config.yaml
n_kv_head: 4
vocab_size: 8192
norm: "rmsnorm"
qk_norm: true
attn_scale: 0.157
parallel_block: false
init_std_qkv: 0.0806
init_std_o: 0.0
init_std_down: 0.0
decay_fraction: 0.835
train_tokens: 345000000
Each number is 128 + 32 x the weight over its row's rms, rounded and kept within 0 to 255. Layers, rows and columns count from 0. The size above them is the row's rms in percent of the matrix's.

# layer 5 MLP up, 1024x256, rms 0.105, rows 578-591, columns 0-255
size [100 103  90 112 111 107  97  88 100 109 101 105 104 109]
[[126  91 142 116 108 132 193 159 133 112  87 161  76 144  90 128 127 146 165 133 113 133 158 127  86 108 121 141 131 146  99 131  51  92 151 120 104  44  96 183 128 118 113 174 136 130 111 120 138  77 115  70 163 146 148 123  97 158 129 150 105 138 121 151 136  88 145 154  84 147 143 132  91 107 118 136 168 100  87  85 122 128 103 161 107 118  65  89 118 121 158 147 119 105 102 118 128 115 179 144 119 181 162 148  59  69 147  99 126 155 106 144  93  97  83 146 139 179 101 121 121 173 144 145 170 108 114 163  80 121 182 102 105 193 113 112 115 139  83 102  73  48  97 174 131 100 142 131 121 141 124 136 122 102 100 156 108 114 185 101 172 105 153 145 128 150 120 166 158 119 116 153  89 146 127 169  37 120  83 114 122 117 151 159 139  99  68 130 102  90 129 114 154 149  98 132  82 103 154 166 125 137 190 111  93 141 139 189 143 176 121   1 128 140 132  50 118 163 155 112 142 148 169 112 156  62 230 106 115 114 160 133 158  57 110 136 104 153 148 145 164 144 169 146 173 119  84 127 118 134 182  77 116 124 131 146]
 [113 129 173 185 164 176 161 103  80 111 150 122 188 123 163  85 112 161 103 167 176 145 135 132 129 122 131 152  92 108 129  97 101 134  77  91 171  97 137 124 188  93  82 178 146 142 111 154  90 131  80  78 110 146 123 117 135 153 151  98 121 150 205  99 142 156 115 129 137 139 130  86 153  63 103 131 156 159 176 154 156  74 113 121 121 118 139 121 198 168  99  50 155 159 164 130  99 115 188 143 135  97 118 104 172 118  88 141 126 128  99 110 149 177 131 118 118 105  80 103 198 123 128 114 117 114 194  79 140 128 182 163 136 104  84 149 154 148 122 211 124  98 115 111 141 150 166 113 141  86 208 111 121 121 136 107  96 102  92 149 195 128 124 113 127 168  93 125 195  98  77 166 102 184  56 150 127 147 135 139 135 149  92 123 120 117 179 174 109  95 122 163 102 113 106 111 154 171 147 194  70 110 167  99 122 111 164 104 115 173 144  98 150 133 147 143 136 117 109 115 129 107 101 160 139 110 141 146 164  51 160 131 156  93 175  95  68 117 202 156  86 104 133  84 151 110  89 115  95 185 137 149 110 173 170 137]
 [ 94 169 119 133  78 119  91 154 117 147 187 159 196 112 143 151 126 148 167 137 138  96  63 110  66  90 136 110 102 105  99  99 138 139 151 163 137 133  90  88 161 136 135 126 115 137 196 100 137 137 104 122 209 151 155 133 211 158 125  97  96  74 155  72 144 137 214 117  82 125 151 130 122 142 155 129 117 146 107 127 199 165 140 107  93 130 162 125 137 121  87 106 107 175 182 118 133 111 194  86 125  94 193  76 124  95 137 156  91 191 185 150 125 181 124 132  91 118  88  85 104 100 148 115 140 124 101 113 129 118 161 104 102 205 108 164  93 167 144 123 151 119 139 122 125 136  94 123 166 111 167 131 116 109 156 120  94  68 112  94 128 138  89 160 136 118  99 168 158 114 173  66  80 173 123 150 138 197 104 209 175 153 132 147  65 166 136 117 116  89 120  61 139 152 107 121 145 152 132  84  93 157 148  52 155 143 179 163 171 119 109 102 118 113 107 125 138 145 103  80 129 133 140  97 116 149 128  94 117  92  99 167 152  87  78  94  85  92 130 153 185 161 155 123 110  86  99 145 166 139 143 108 121 181 110 110]
 [127 192 124 131 150 146 110  68 136 105 179 173 121 149 140 149 114 110 116 162  88 137 183  67 133 132 176 158  68 182 156 158 100 116 142 158 144  94 167 123 135 133 143 168 105 171 144 188  97 124  94 151 118  89 130 129 112 108 133 118 158 168  99 148 152 145 163 149  59  85 167 167  85 167 123 155 116 156 148  57 154 108 130 103 141 153 144  98 169 103 147 101 181 106 164  71 124 132 155 133 129 127 160 166 141 105 141 168  83 103 131 115 141 176 127 173 171 167 130 130 145 196 138 115 134 147 151  99 109 140 105 140 138 113  66 132 104  95 138  91 186 150 121 195 115 143 113 176  82 156 165 131  62 137 129 121 131 131 140 116 101  99 157  72 158 109 167 145 166 125 134  32 121  90 143 120 165  88  99 112 127 108 142 174 146 102  99 124  78  87 140 109 131 154 176 115 157 149 192 139 117 153 191 121  88 157 117 132 167 177 109 118 182 121  82  95 147 192 161  43 106 146  70 125 140  89 185  99 133 144 146 151 174 131  58 122  42 112  86 165  96 126  97 162 107 153 133 164  71 128 164 140 142 133 128 149]
 [116 124 144  74 138 139 133  88  89 161  73 180 169 147 154  72 125 153 161 102 124  65 123 107 145 140 129 138 108 105 111 120 114 145  81 102 164 124 139 148 106  73  91 144  59 191 146 157 144  91 143  49 151 151 159 153 150 111 145 127 157 113 130  73 152 170 123 103  96 172 128 106 115  90  84 116  97 149 132  94 143 116 176 169 157 178 159  82 140 154 130  89 202  98 125 152 124  52 127 126  94 124  96 121  98  41 113 156 108 129 100  79 138  98 148  87 131 146 142 162 143  90  73 169 131 157 112 117 119 179 141 169  98 134 111 155 157 157 101  78 132 108 112 170 123  82 122 144 122  94 140 221 141 155  54 114 119 108 133  97 165 147 115 104 207 138 128 115 199  99 145 107 132 180 110 111 122  97 138 105 110  73 107 143 134 101 131 147 135  90 143 158 134  79  93  83 124 162 169 146 133 161 124 123 151 131 136 129 122 206 102 100 182  77 105 132 187 205  80 121 139 152 105 166 114  69 129 148 139 117 146 136 126 120 136 106 143 116  75 150 121 131  83 127 128 137 101 207 109 200 160  86 155 127  76 103]
 [162 150 131  55 129 110 124 110 171  96 135 156  69 137 117 124 124 107 128  98 180 102 123 112  39 121 191 111 134  92 144 138 156 121 118 112 137 111 136 166 133 162 142 142 121 162 121 125 145 189  74 129 107 107 142 123 145 184 131 132 143 143 146 169 103  66 143 113 132 103 173  85 103  64 110 184 109 130 142 142 162  93 153 138 136 129 212 110  66 119  82 118 178 182 181 147 141 100 189  89 123 108 165 175 160  96 117 113 149  92 117 112 107 115  80 167 149 163 135 128 130 156  94 106 113 103 186 142 197 125 102 117  90 209 135 150 153 191  88 115 157 108 130  66  55 139 119 131 157 147 218 113 105  98 145 121 134  97 124  84 193 149 111 138  87  96 150 124 187 123 155  87  70 103 164 127 165  95  88 176 116 103 102 167  95 134 131 208 133 144 138 133 157 109 128 152 104 149 129 116 158 137 151 131 111 129 152 180 110  83 165 118 130 111 201 123 123 170 105  94 188 106 115 147 108 101 176 113  44  90 101 133  86 129 100 124  72 107 152 134 114 145 128 172 108 128 134 176 114 163 120  97  88 147 111 134]
 [172 140 171 142 106 102 114 126  79 186 173  93 112 161  84 195  85 114 123 142 160  97  95 145 138 131 107 157 180  54 159 132 141 140 171  92 129 106 109 137 119  83 146 164 110 111 180 142 151 108 129 115 125 104 136 126 150 114  80 127 181  57 106 162 108 116 113  98  75 134 104 174  95 140 174 172 118 140 126  97 123 122 182 101  98 138 180 147 125 145 135 166  95 176 125 126 171 102 134 103 141 119 132 140 118 178 120  96 138 143 140 112 168 113  67 120 142 129  97 100 192 148 148 110 121 108  84 136 138 122 130 148 159 107 112 209  68 193 100 132 140 144 102 115 189 116 119 158 123 189 131 133 123 175 134 114  62 121 112  86  54 118 140 214 111 122 163 212 117  89 190 124 113 124 193 185 163 103 143 127  60  69 135 129 148  70 128  93 110  90 132  95 181 141 107 120 122 155 162 109 105  68 145  98 137 160 128 149 145 125 149 154 120 170 175 104  69 115 159 104 115 107 133 137 110 122 162 168  80 114 144 157 206  84  85 136  95 145 156 118 123 104 158 144  71 120  97 177 144 100 146 158 190 118 152 144]
 [128 135 164 128 148 137 178  87  62 166  55 138 152 173 211 112 135 137 138 175 109 131 141 172  94 115 132 112  97 139 120 149 131 140 145 128 140 125 110 145 109 103 120 134 123 128 173 130 111  78 184 126 131 138 121 129 143 147 113 133 207 131  94 112  68 131  86 153 161 127 135 157 101 134 134 115 181 188  96 113 133 113 126 102 104 160 163  89  81 100 124  85 103 102 162 126 140 147 181 146 156 170 170 164  91 123 105 110  82 170 171 134 122 143 162 120 198 190 133 146 119 159 184 124 166 175  97  81 112 161 138 124 102 144  67 100 134 159 108 156 140  91 154 101 178  90 112 129 150 126 126 120 118 156 162 127 144  83 118 143 116 146 162 179  76 175 149 148 139 107 155 102  40 185 177 161 110 127 135 162 147  95 154 246 141  58 100 140 160  71 158 104 129 106 127 124 119  85 157 159  76  95  88  47 172 110 131 137 143 170 102 136 114 131 107 117 137 145 122  97 155 124 119 126 114 109 149 105  89 116 165 124 130 125  96  98 146 125 135 146  23 153 170 144 171 160  91 136 144 173 183 141  96 166 115 203]
 [125 176 101 134 115 154  96 149  96  73 169 120 154 159 125 139  85 151  35 115  90 106 154 104 139 101  60 128 132 146  93 112 129 122 154 105 197 124 141 108 120 135  83 135 109 139 168 172 126 135 107 114 146 105 117 145 128  98  73  86 105 105 101 149 114 122 174 137 121  95 150 144 136  97  93 106 175 148 137 162 159 123  76 124 126 177  92 118  70 133 130 180 163 106 112 131 136 116 115  86 138 108 145 180 163  95 111 154 153 145 139  91  67 143  73 135 152 165 116  92 123 115  64 103  94 139  98 141 157 104 132 143 105 153  76 214 108 142 148 159 186 118 152 106 128 146 159 178  89 132 155  60 107 106 128 160  95 116 164  78  86 113 110 129 146 138 117 122 131 130 167 179  95  68  90 134 109 120  79 153  83 131 152 170 135 130 104 111 104  84  99 142 188 130 160  99 106  97 107 151 111  91 162  93 104 157 171 165 172  94 101  92 100  75  97  67 156 167  74  81 145 107 161  89 135 147 161 179 110  30 184  99 181 154 153 122  57 107 159 116 148 133 137 153  82  87 127 124 103 107 158 130 197 102  68 165]
 [139 125 162 129 140 125 138  88 122 178 124  72 138 195 105 184  80  88 156 154 106 137 135 202  74 146 183 161 128 133  85 123 118 117 110  60 126 143  98 107 125 146 127 173 129 180 162 178 122 125 149 145 109 139 174 139 115 206 129 154 131 110 166 118  53  71 135 116  95 184 152 100 129 149 149 125 171 156 113  81 166 161  68  87 150  90 169  80 158 109 154 162 145  76  78 136 236 117 158 115 121 115 229  98 153 124 116 185  89 156  92  64 165 114 141 165 165 128 164 117 194  99 127 169 128 151 100 149 152  82 175 186  93 143  82 150 135 154 111 153 100 122 143 126  91 131  94 148 119  88 138 178 102 143  88 175 116  84 116 110 133 117 135 191 123  99 132 191 129 119 154 147  90 116 147 115 101 141 133 136 150 140 155 143 154 128  86 103 143 149  96 113 132 111 203 138  91 134 127 107 128 129  92 109 124 125 136 125 106 178 179  83 106 133  89 138 153 112 102 125 195 114  96 125 176  89 194 134 141  91 151 155 168 159 144 102 110  87 111 128 126 123 111 132 127 129 103 140 102 127 188 155 105 130 152 183]
 [126 191 123  86  88 159 162  92 100  99 164 187 130 117 112 187 118 134 132 117 166 108 136 106 109 124 142 186 105 102 152 150 173  94  97  89 136 161 105  81 124 139  85 123 141 118 104  86 141  93  88 142 134 134  94 250 123 202  72 138 149  87 189 131 162 107 140 140  63 154 167  90 160 135 106 125 102 141 164 151 165 120 135 153 185 108 108 102 115 125 147 159 181 143 155 118 152 171 126 104 147 138 115  83 127 125 115 197 141  91  44 142 110  98 138 234  99 139 162 164 122 182 105 125 173 140 112 100 149 136 122 136  98 175 102 123  88 130 103 130 136  92 122 118 111 167 121 157  93 178 179 152  75 121 160 139 119  85  67 104 130 139 170 144 123 128 126 103 150 131 105 132 117 121 133 119 117 116 124 165 162 118 136 127 186  76 109 160 133  95  92  91 105 195 141 148 135 148 123 185 129 138 102 146 118 127 157 177 188 127 153 136 151 125  86 162 103 186 129  99 116  68  79 142 125  90 192  93  98 129 182 148 157  67 119  96  81  83 144 135  66 160 173 193 117 135 104 129 116 130 143 127 136 181 153 131]
 [118 154 133 145  83  94 119  57 132  99 137 114 109 129 136 202 131 119 134 133  87 107  80 102 115 119 133  92 133 156 113 144 124 149 128 142 122 163 143  34 132 127  85 152 134 167 140 144 117 101  86  83 121  67 139 104 173 162 130 119 162 200  91 108  86 122 141 169 115 102 185  79 116 190 159  67 162 145 138 124 146 138 124 135 154 133 171 102 106  93 133 100 130 162 139 132 124 162 144 131 122 121 168 145 203 133  59 150 124 159 153 104 134 110 108 141 202  89 207  84 191  90 139  84 122 136 119 140 133 151 190 133 137 163  80  94 108 104 127  94 118 155 152 166 193  66 158 129 165 113 174 111 101 146 188 116  95 107  89 119 120 151 100 110 114 175 189 178 114 155 118 173 181 182 118 179 128 126 109 145 120 154 122 122 162  87 156 126 110 177 159  76 128  88  68 115 147 118 172 138 128 122  98  85 161 143 115 158 160 175 117 116  94 105 111 166  56 135 145  78 131 101  82 129 166 114 159 104 131 111 143 144 176  89 165  90 126 152  81 107 165 138 124 173 165  96 172 186  85 118 138 137  96 154 198 154]
 [ 97 143 107 130 154 157 153 196 134 143 177  83 140 100 174  64 115 127 131 176 126 143 101 131 155 104 199 124 119  88 137 107 181 106 167 140 127 125 139 131 125  74  96 165 146 155 197 138 102 103 119 117 130 103 145 174 192 138 191  94 187 135  93 121  88 161  98 103 159 139 153 169 169 126  98  81 128 131 138  90 156 102 125 110  75 138 177 108 122 169 139  82 115 180  86 152 140  29 117 120 174 143 158 172 141 157 101 152  99 104  85  95 121 129 164 157 122 127 122 128 176 120 158 139 139 136 130  95 112 147 131  89 108 121  91  79  66 153  68 116 131  73 103 132  90 146  93 146 135 115 161 135  96 121 115  99 129  83  78 141 162 172 128 192  70 223  86  72 107 118 122 125 103 189 139 138 125 112  98 108  98  98 167 138 157  65 190 181 114 131  57 150 141 142 152 101  66 127 163  99 135  98  85 131 125 132 106 179 132  93  89  98 165 143 148  46 146 147 143 137 143 132  74 135  96 121 138 105 115  83 115  90 143  92 116 114 144  79 160 151 105 166 128 140 174 121  95 141  91 137 141 169 179 121 110 146]
 [152 121 129 162 168 141 229 153 148 119 145  78 119 122 216  63  47 162  59 212 140 120  72  99  63 124  91  91  57 160 106 116 125 132 137  88 185 108 139  99  88 102 149 146 140 144 105  97 103 130 166  83 142 110 105 128 156 118  92 148 119 132 103 162 166  82 136 123 161 128 110 154 155 134 170 106 129 150 172  95 116 140 158 151  64  66 142 108 126  92 123 128 150 131 136 164  92  91 149 110 140 101 133 118 126 109  91  94 129  81 101 120 174 109 146 178 102 148 126 160 131 109 134 104 161 103 145 177 145 129 147 125 111 154 142 142 118 156  62 141  75 143 152 119 110 124 123 131  98  95 109 134 119 133 101 142 147  90 107 182 167 146 177 125 129 118  89  89 130  60 162 144 141 170  96 126 142 102  74 134 139 123 140 177 123 134 127 166 109 134 102 162 131 152 192 151  90 156  83 109 177  43 151 122 119 156 114 137 162 112 169 111 128 147 141 114  90 132  82 109 134 174 113 115 130 105 197 152 152  95 184 122 129 124 167  91  76  79 171 185 141 165 221  75 157 169 125 142  77 170 143 114 134 135  86 153]]
# layer 5 MLP down (transposed), 1024x256, rms 0.0938, rows 578-590, columns 0-255
size [103 103  91 109 108 107  99  89 102 109 101 103 106]
[[151 183 120 100 174 146 110 121 139 121 157 181 168 205 164 147 173 140 142 117  78  84  76 138 168 124 167  90 135  83 153  68 158  86 128 172 127 125 130 104  96 131  91 131 142  72 143  92 127 123 133 175 138 107  78  92  95 136  16 153 127 165 145 107 162  58 129  91 138 121 102 105  88 197 168 151  88 143 170 124 113 148 153 170 115 173 144 121  85 180 145  88 118 112 168  87 108 142 126  97 125 110 111 145 162 126  97 112 104  89 161 130 192 107 129 106 117 151 134  93 148 142  82 123 152 105 118 128  99 109 126  96 216  96  90 125 115 125 143  97 106 168  42 121 151 131 101 156 107 103 178 101 130 201 126 125 119  94 103 168 109  78  95 185  99 130 111 155 108  73 172  96 159  93 140  99 208 150 163  98  84 166 110 107 128 106 157  90 168 127  92 138  85 147 107 126 144 179 149 118 133 126 108 125 128 138 144 149 102 121 130 154 131 138  97 141 131 119 148 115 105 121 166 177 120 168 115 170 165  68 142 158 139 135 144 128  69 102 144 205 142 123 117  84  69  82 187 142 132 159  95 134 134  89 154 185]
 [ 56  89  89 103 179 123 122 110 130 103 114 124 118 103 163 154 202 116 134  97 105 145 110 115  86 150 110  64 172  84  86  75 141 154 122  45 116 137 121  96 185 119 166 133 117 124  75 145 168 121 112 148  86 108  92 123 141 119 117 163 131  59 138  87 123 102 173  89 188 139 171 153 101 105 109 201 172 126 106 124  72 128 120 145 131 198 125 133 158 105 134 170 144 148 115 160 132 106 107 157 159 163 151 111 138 142 121 140 127 145 107 112 124 126  86 157  81  47  87 106 127 175 161 109 125  92 158 131 121 170 112  94 148 105 133 177  87 120 158 124 108 114 107 111 161 178 139 125 102 114 122 130 141  98 129  92  53 153 114 126 152 147  67  92 151  67 187 107 123  97 156 163  76 141 142 131  69 153 139 169  74 121 175 183 132  78 111 111 108  64 134  83  92 135 118 129 142 188 153 100 173 132 189 119 170 134 190 131 178 139 103 123 102 150 123 140  93 151 118 170 134 146  60 108  86 147 126 132 135  90 117 153 102 179 133 137 176 113 111 165 109 111 173 200 104 118 108 117 118 194  72  72 133 151  95 147]
 [139 149  89 158 159 186 125  59 149 174  76 130  73 116 115 130 148 114  60 147 125 160 182 124 160 122  86 157 174 128 175 106 119 124 147 131 133 152 184 169 121  66 154 164 153 115 137 143 124  79 168 136  81 128 145 180 110 158 110 142 155 137 131 122  88 120  57 158  60 119 123 169 116 117  65 144  69 104 125 111  85 110 132 150 124 140 129 143 182 125 156 121 111 113 157 125 139 119  98 168 118 120  94 102 117 145 166 105 160 131 107  89  69  88  89 117  92  52 133 161 168 125  64  83 117 105 153 134  72 129 132 163 147 105 118 132 119 115  89  91 200  91 112 113 111  56 128 134 107 176  75 150 168 130 140 127  78 105 111 204  78 167 127 160 141 134 149  82 146 174  77 140 133 101  93 166 129 140 132 121 121 122  72 109 133 111 171 175 166 112 119 135 130 113 157  84 110  77 169 133 116 116  99 131 125 131 126 146 115  95 151  90 163 151 180 124  92  29 180  69 151  86 111 162 125 118 102 193 137  77 182 126 133 109  74 106 150 105 105 118  85  99 154 138  63 147 113 185 131 130 134 127 167 136 173 118]
 [140 102 133 104 111 108 146  91 142 172 175 156 100  61 138 126 147 102 109 132 139 132 119 169  91 101  93  88  87 109 101  54 123  59 160 137 100 127  93 182 140 114  89 130 137 151 115 124 103  93 177 159 133  97  97 117 131 122 115 149 117 151 119 132 126 144 100 136 109 129 144 162 112 145 131 182 142  97 193 161 160 135 118  80  75 155 148 140  69 149  91  99 115 174  75 150 165 166  96 122  96 100  98 127 205  72 148 101 139 155 146 134  86 104  68 167 108 131  89 113 171 107 171 106  56  98 117 184  70 115 115 134 163 100  66 122 119 171  84 147 171  73  73 112 104 131  78 151 126 155 161  88  68  88 137 145 162  95 135 153 159 168 126 140 111 102 115 121 125 151 173  67 116 138  74 152 107 138  83 101 130 112 112 131 134  79 120 103 154 143 112 124 143 130 130 121  49 181 110  56 150 139 163 209 146 169 115 135 137 125 167 165 172 187 194 137 114 136 127  73 145 101 125 199 109 119 140  95 143 103 126 154 130 157  84 124 145 119 140  85 148 137 133 100 138 152 124  79 140 131  64  92 199 115 190 154]
 [133 117  92 158 168 113 102  93  67 159 144 120 171 127 149 125  93 133  90 150  85 142  89 166 168 134 114 131 138 204 174 137 116 157 144 140 134 140 160 116 161 154 109 132  69 101 129 145  86 159 138 116 166 137 145  81 138  73 131 156 121 131  85 173  87 210 115 134 148 186 136 135 109 101  90 101 156 183 130 108 149 120  69 145 170 149 106 110 135  92 147 165 123 112 116 121 143 132 174 132 143 125 106 162 116 194 108 202 124 131 114 120 160 128 169 115 105 155  85 115 151 153  37 163 156 124  83 137 109 103 106 180 130 152 104 176 133 125 116  88  81  94 169 112 151 113 125 127 179  86 109 113 104  97  63  60  53 114 133 124 128  96 115 164 151  96 129  90  92 109 204  92 139 182 170 101 136 162 155 128 112 144 133 162 184 118 124 140 134  98 161 109 139 147  70 164 107 155 130 124 161 138  78 110 138  89 132 121 125 163 140 131 180 166 108 148 165  83 160 136 155 153  67 145 138 108 159 198 121 131 181 113 141 192 101 109 144 132 142  67 183  93  85 142  62 104 113 119 113 135 135 178 117 164  37  66]
 [141  82 100 133 113 128 145  94 140 114 137  98  88 104 122  69 149 120 179 136  84 169 134 158 152 123 151 118 155  80  66  82  90 160 116 104 161 142 205 144 126 144 169  74 120  72 147 147  62 139 107  76 137 142 169 152 146 110 121 120 142 169 122 136 156 130 121 151  71  98 137 132 117 121 142  63 113 130 172 138  97 139  95  93  92 145 150  96 161 126 107 130 134 189 145  74 115 184 177 149 152 161 122 169 118 165 150 101  91 121  97 151 138 216 124 154 167 140 132  68 142  86 169 118 123 145 130 152 103 118  93 193 151  48 110  93 172 138 167 137 213 159 132 168 211 145  85 100 129  98 133 154 127  80 110 110 104 102  99 115 141 162  90 170 136 159 168 111 134 134 126 113 113 139 114 145 149  98  92 123 141 153 134 108  30 170 131  96  99 118 167  92  87 176 134 140 152 135 138 112 116 137 149 156 109 159  96  79 124 115 138 202 132  93 174 155 106 177 154 104  82 109 101 184 141 116 140 172 105 165 145 103  93  78  94  89 132 122 129 131 121 122  77  65 155 148 138 137 137 144  36 152 163 120 186 132]
 [180 122 172 127 170 122 165  66  79 104 151  38 111 147 126 126 144 135 116  67 133 169 102  81 166 181 190  89 191 234 120 185 136 119 138 157 101 125 121  59 190 172 130 114 144  96 107 139 121 100 144 152 139 101  96 134 113 165 103  83 147  84 151 132 133 119  95  65 133 148 124 158 131 155 164 130 144 173 131 158 144 150  92 178 118 100 132  59 140 133 155 100 152 159 148  89 114 126 125 118 178 142 160 171 121  98 102 146 103 144 122 176 159 133 176 131  82 111  92 215 138  81 120 124  95 144  95 128 158 139 106 130 134 123  96 127 153 133 146 170 114 107 114 118 129 139 191 157  93 109 115 145 171 111 130 121 172  84 130 192 127 126 114 145 137 101  89 149  77  69 152 170 170 189 132 165  56 129 135 131 196 132 129 110 135 144 174 162 115 124 168 101  99  83 154 117 106 109 130  99 114 113 153 117 148 159  75 164 169 118  58 121 190 111 118 150 143 171 119 118 129 104  89  85 129 122 213 162 186 148 111  86  84 126 135  93 122 152  70 125 116 133 117 134 137 197 126 125 135 162  93 144 153 139 101 125]
 [164 156 124  95 171 118  74 181 124 116 174 181 124 205 132 155 135 195  88 134 135  53 176  93 115 140 164 120 102  70  92  89 142 171 142 172 164 116 159 104 101 192 100  74 119 113 170 141 142 145 152 132 147 116  99 126 117  82 123 116 155 131 131 137 130  89  85 144 126 128 164 136 121 202 121 168 117  82 184  77 101  87 148 132 124 172  80  93 131  91  97 173 159  72  99 160 133 108 155 168 158 183 139 140 178 130 161 147 147 144  87 132 114 120 140 168 112 171  57 149 115  88 123 137 146 126  83 107 118 128 143  33 105  97 122  85 160 144 126  60 107 132 136 130 198 117 196 165 123 122 117 179 119 131 160 186 118 180 110 143 170 151 144 145 119 132 154  99 112 127 137 160 134  67 137 100 128  75 128 187  91 122  70 150 141 107 109 156 116 127 168 132 149 142 137 152 134  92 147 156 118 122 116 112  81 197 107 131 188  96 186 117 102 109 140  27 136 122 109  98 155 125 131 116 122 115 101 111 103 108 129 137 114 160 178 130 104 127 178  96 165  78 129 128 116 102 125 156 162 106 141 141  56 104 149  80]
 [164 125 102  91 171 111  35 123 131 132 122  88  97 145 122 119 123 136 129 124 146  94  86 127 124 137  84 177 159 119  99 106 128 127 126 141 128  82 153 119 186 136 204  86 129 152  89 113 112 179  90 146 177 125 152 105 143 123 149 126 159 115  78 155  70 179  91  81 141 148 138  60  81 155 131 158  93  99 110 114 118 124 138 105 114 174 108 214 170  78 119  98 106 155  67  80 119 126  94 148 203  81 146 159 150  82 147 151 159 101 121 129 172 131 151 146 121 127 181 166 163 137 159 159 116 120 152 116 160 152 115 139 140 126 131 130 106  94 119 161 107 165 129 133 156  91 101 111 161 110  99 136 101 104 137 178 138 158 106 191  79 108 141 190 148 119  86  68 101  74 212  83 171 158 142  66 153 117 133 188  98 176 129 147 119 168 190 194 103  88 104  91 155 172 160 134 103 124 134  70 122 143 137 109 152 137  65 144 111 132 125 133 116 127 189  57 157 170 143  94  96 138 175  79 135 148  84 102  99 179 147 122 101 134 107 133 135 107 139  64 151  99 176  88 108 122 168 154 127 156 126  89 124 177 135 132]
 [102 107 147 216 139 123 168 124 154 106 112  96 147 129 119  86  69 148 148 187 123 171 149 130 129 140 142 109 187 147 177  86 153  74 140 117 110 109 108  76  99 111 129 112  58 150 116 153 110 143 111 140 117  92 170 122  76  36 121 173 126 179 125 152 137 147 148 136  99 104 127 112 113 100 115 142 138 169 172 125 110 114 122  99 122 113  76 127 167  88 166 146 166 115 156 146 159 173 182 185 144 133 175 154 172 163 124 134 153 156  92 115 105  79  65  82 126 128 113 192  77 124 149 140 137 177 132 126  85 162 142 180 121 154 163 107 173 124  67 160 148 160 174  67 164 124 126 116 111  86 182 159 151 101 128  75 116 145 164 119 159  96 159 127  70 116 144  84 137 159 177 118  90 128 178  92 138 146 125  94 152 117 147  52 137 115 141 114 100 141 119 162 128 178 177  61 160 134 186 131 109 161  95 117 205 130 143 139  67 130 127 110 165 146 126  72 125 109 115 144 111 140 104 165 119 134  43  76 101 108 141 110 184 106 119 128 180 142 168 191  85 131  92 114 113 140 125  82 147  74 123  82 140 116 131 132]
 [ 90  89 156 153 126 133 198  74 116 146  83  86  76 168 104 120 103  82 112  89  95 142 166 109 155 112 140 135  97 172 110 112 108  90 145 124 101 117 171  79 104 117 115  75  89 140 151 127  77 121 151  94 138 111 143 117  41 114 132 170 125 171 150 126 177  89  90 101  79 131 177 177 203  96 136 138 149 145 147  85 142  82  96 195 212 131 105 180 107 154 134 169  65  73 137 153 182 122  80 112  91 120 103 142 110 103 122 154 145 162 187 149 118 147 144 109 132 104 127 109 101 144  92 129 181 131  97 105 142 162 142 124 128 102 179 120 138  65 121 104 148  96  82 101 156 139 141 182  93 135 164  98 104 150 195 137 170  61 149  76 136 144 111 100 116 151 123 152 140  96 162 136 172 157 111 138 124  85 118 103 136 139 152 176 105 151 123 128 119 150 145 123 142 102 160 108 124 147 126 144 120 128  81 141 117 165 135  87 102 110  95 145  93 141 174 168  94 116 144 165  71 111 155 130  72 142 190  87 132 126 171 185 168 122 144  81  99 139 143 100 127 166 177 191 134 141 117 157  97  97 104 150  48  49  81 157]
 [ 73 123  97 155  86 100 123 137 133 153 124 168 120 175 113  55 152  63 164  53 176 145 115 149 145 122 121 166 100 172 125 143 195 166 125 103 171 107 133 189  83 113 110 141 109 127 131 132  96 128 171 117 108  79 155 141 141 127 109 176 145 169 175 122 151 104  97 127 154 187 134 114 142 187  58 129 119  84 168 160 117  70 140 115  95 130  67 135 148 105 125  70  58 116 135  53  92 123  98 125  71 183 140 161 200 153 152  84 173  56 124  87 121 128 166 171  83  71  94 146 212 104 139 130 138 168 131 162 112 108 141 133 101 132 126 110 103 180 126 102  91 152 141 167 116 117 163  99 134  95  98 101 146 134 116  80 186 135 140  95 107 124  80 129  86 138  94 147 140 116  65 120 118 110  97 128 142 112 120  92 135 170 112 100 119 154 129 144 100 143  96 141 149 146 121 103 168 144 119 145 115 145 107 149 113 159 120 118 190 122 134 121 121  88 135 163 111 137 114 138 145 150 191 129 148 116 108 198 108 111 153 155 141  55 142 154 105  56 107 110 132 195 142 166 176 102 152 203 137 162 134 173 153 149 155 179]
 [ 94 150  85 141 136 134  76 130 123  73 136 115  69 114 101 191 162 129 162 156 133 125  97 156 154 153 114 114 109 197 105 140  89 109 111 161 112 129 158 136 120 104 161 141 153 203  48  97 108 160 105 138 116 118 216 118 102 129 111 121 157 136  92 173 143 104 175 113 109 122  55 142  99 126 137 152 127 111 206 102 122 150  63  78 122 145 164 104 140 133 133 117 132  98 144 114 138 172 120 144 155 107 191 110  82 134 129 118 111 138 101 113 149 106  95  72 143  96 163 101 140 186 170 160 117 223  94  63 117 140 104 155 159 137 110 174  60 117  75 100  90 154 164 134 155 125 130  76 143  90  83 138 107 153  76 150 119 170 154 175 112 125 162 153  97 108 158 118  95 173  83 121 136 131 141 192 113 133  79 118 128 147 197 166 111 156 113 172 177 109 126 133 138 157  85 130 183  72 106 128 106 116 164 140 147 169 129 102 128 128  67 122 100 173 126 103  92 119  35 140 111  88  92 123 150 124 137 109 153 153  92 104 200 172 166 133 115 119 147  82 146 119 147  80  92 102 118 143 116  75  62 147 159 127 116 150]]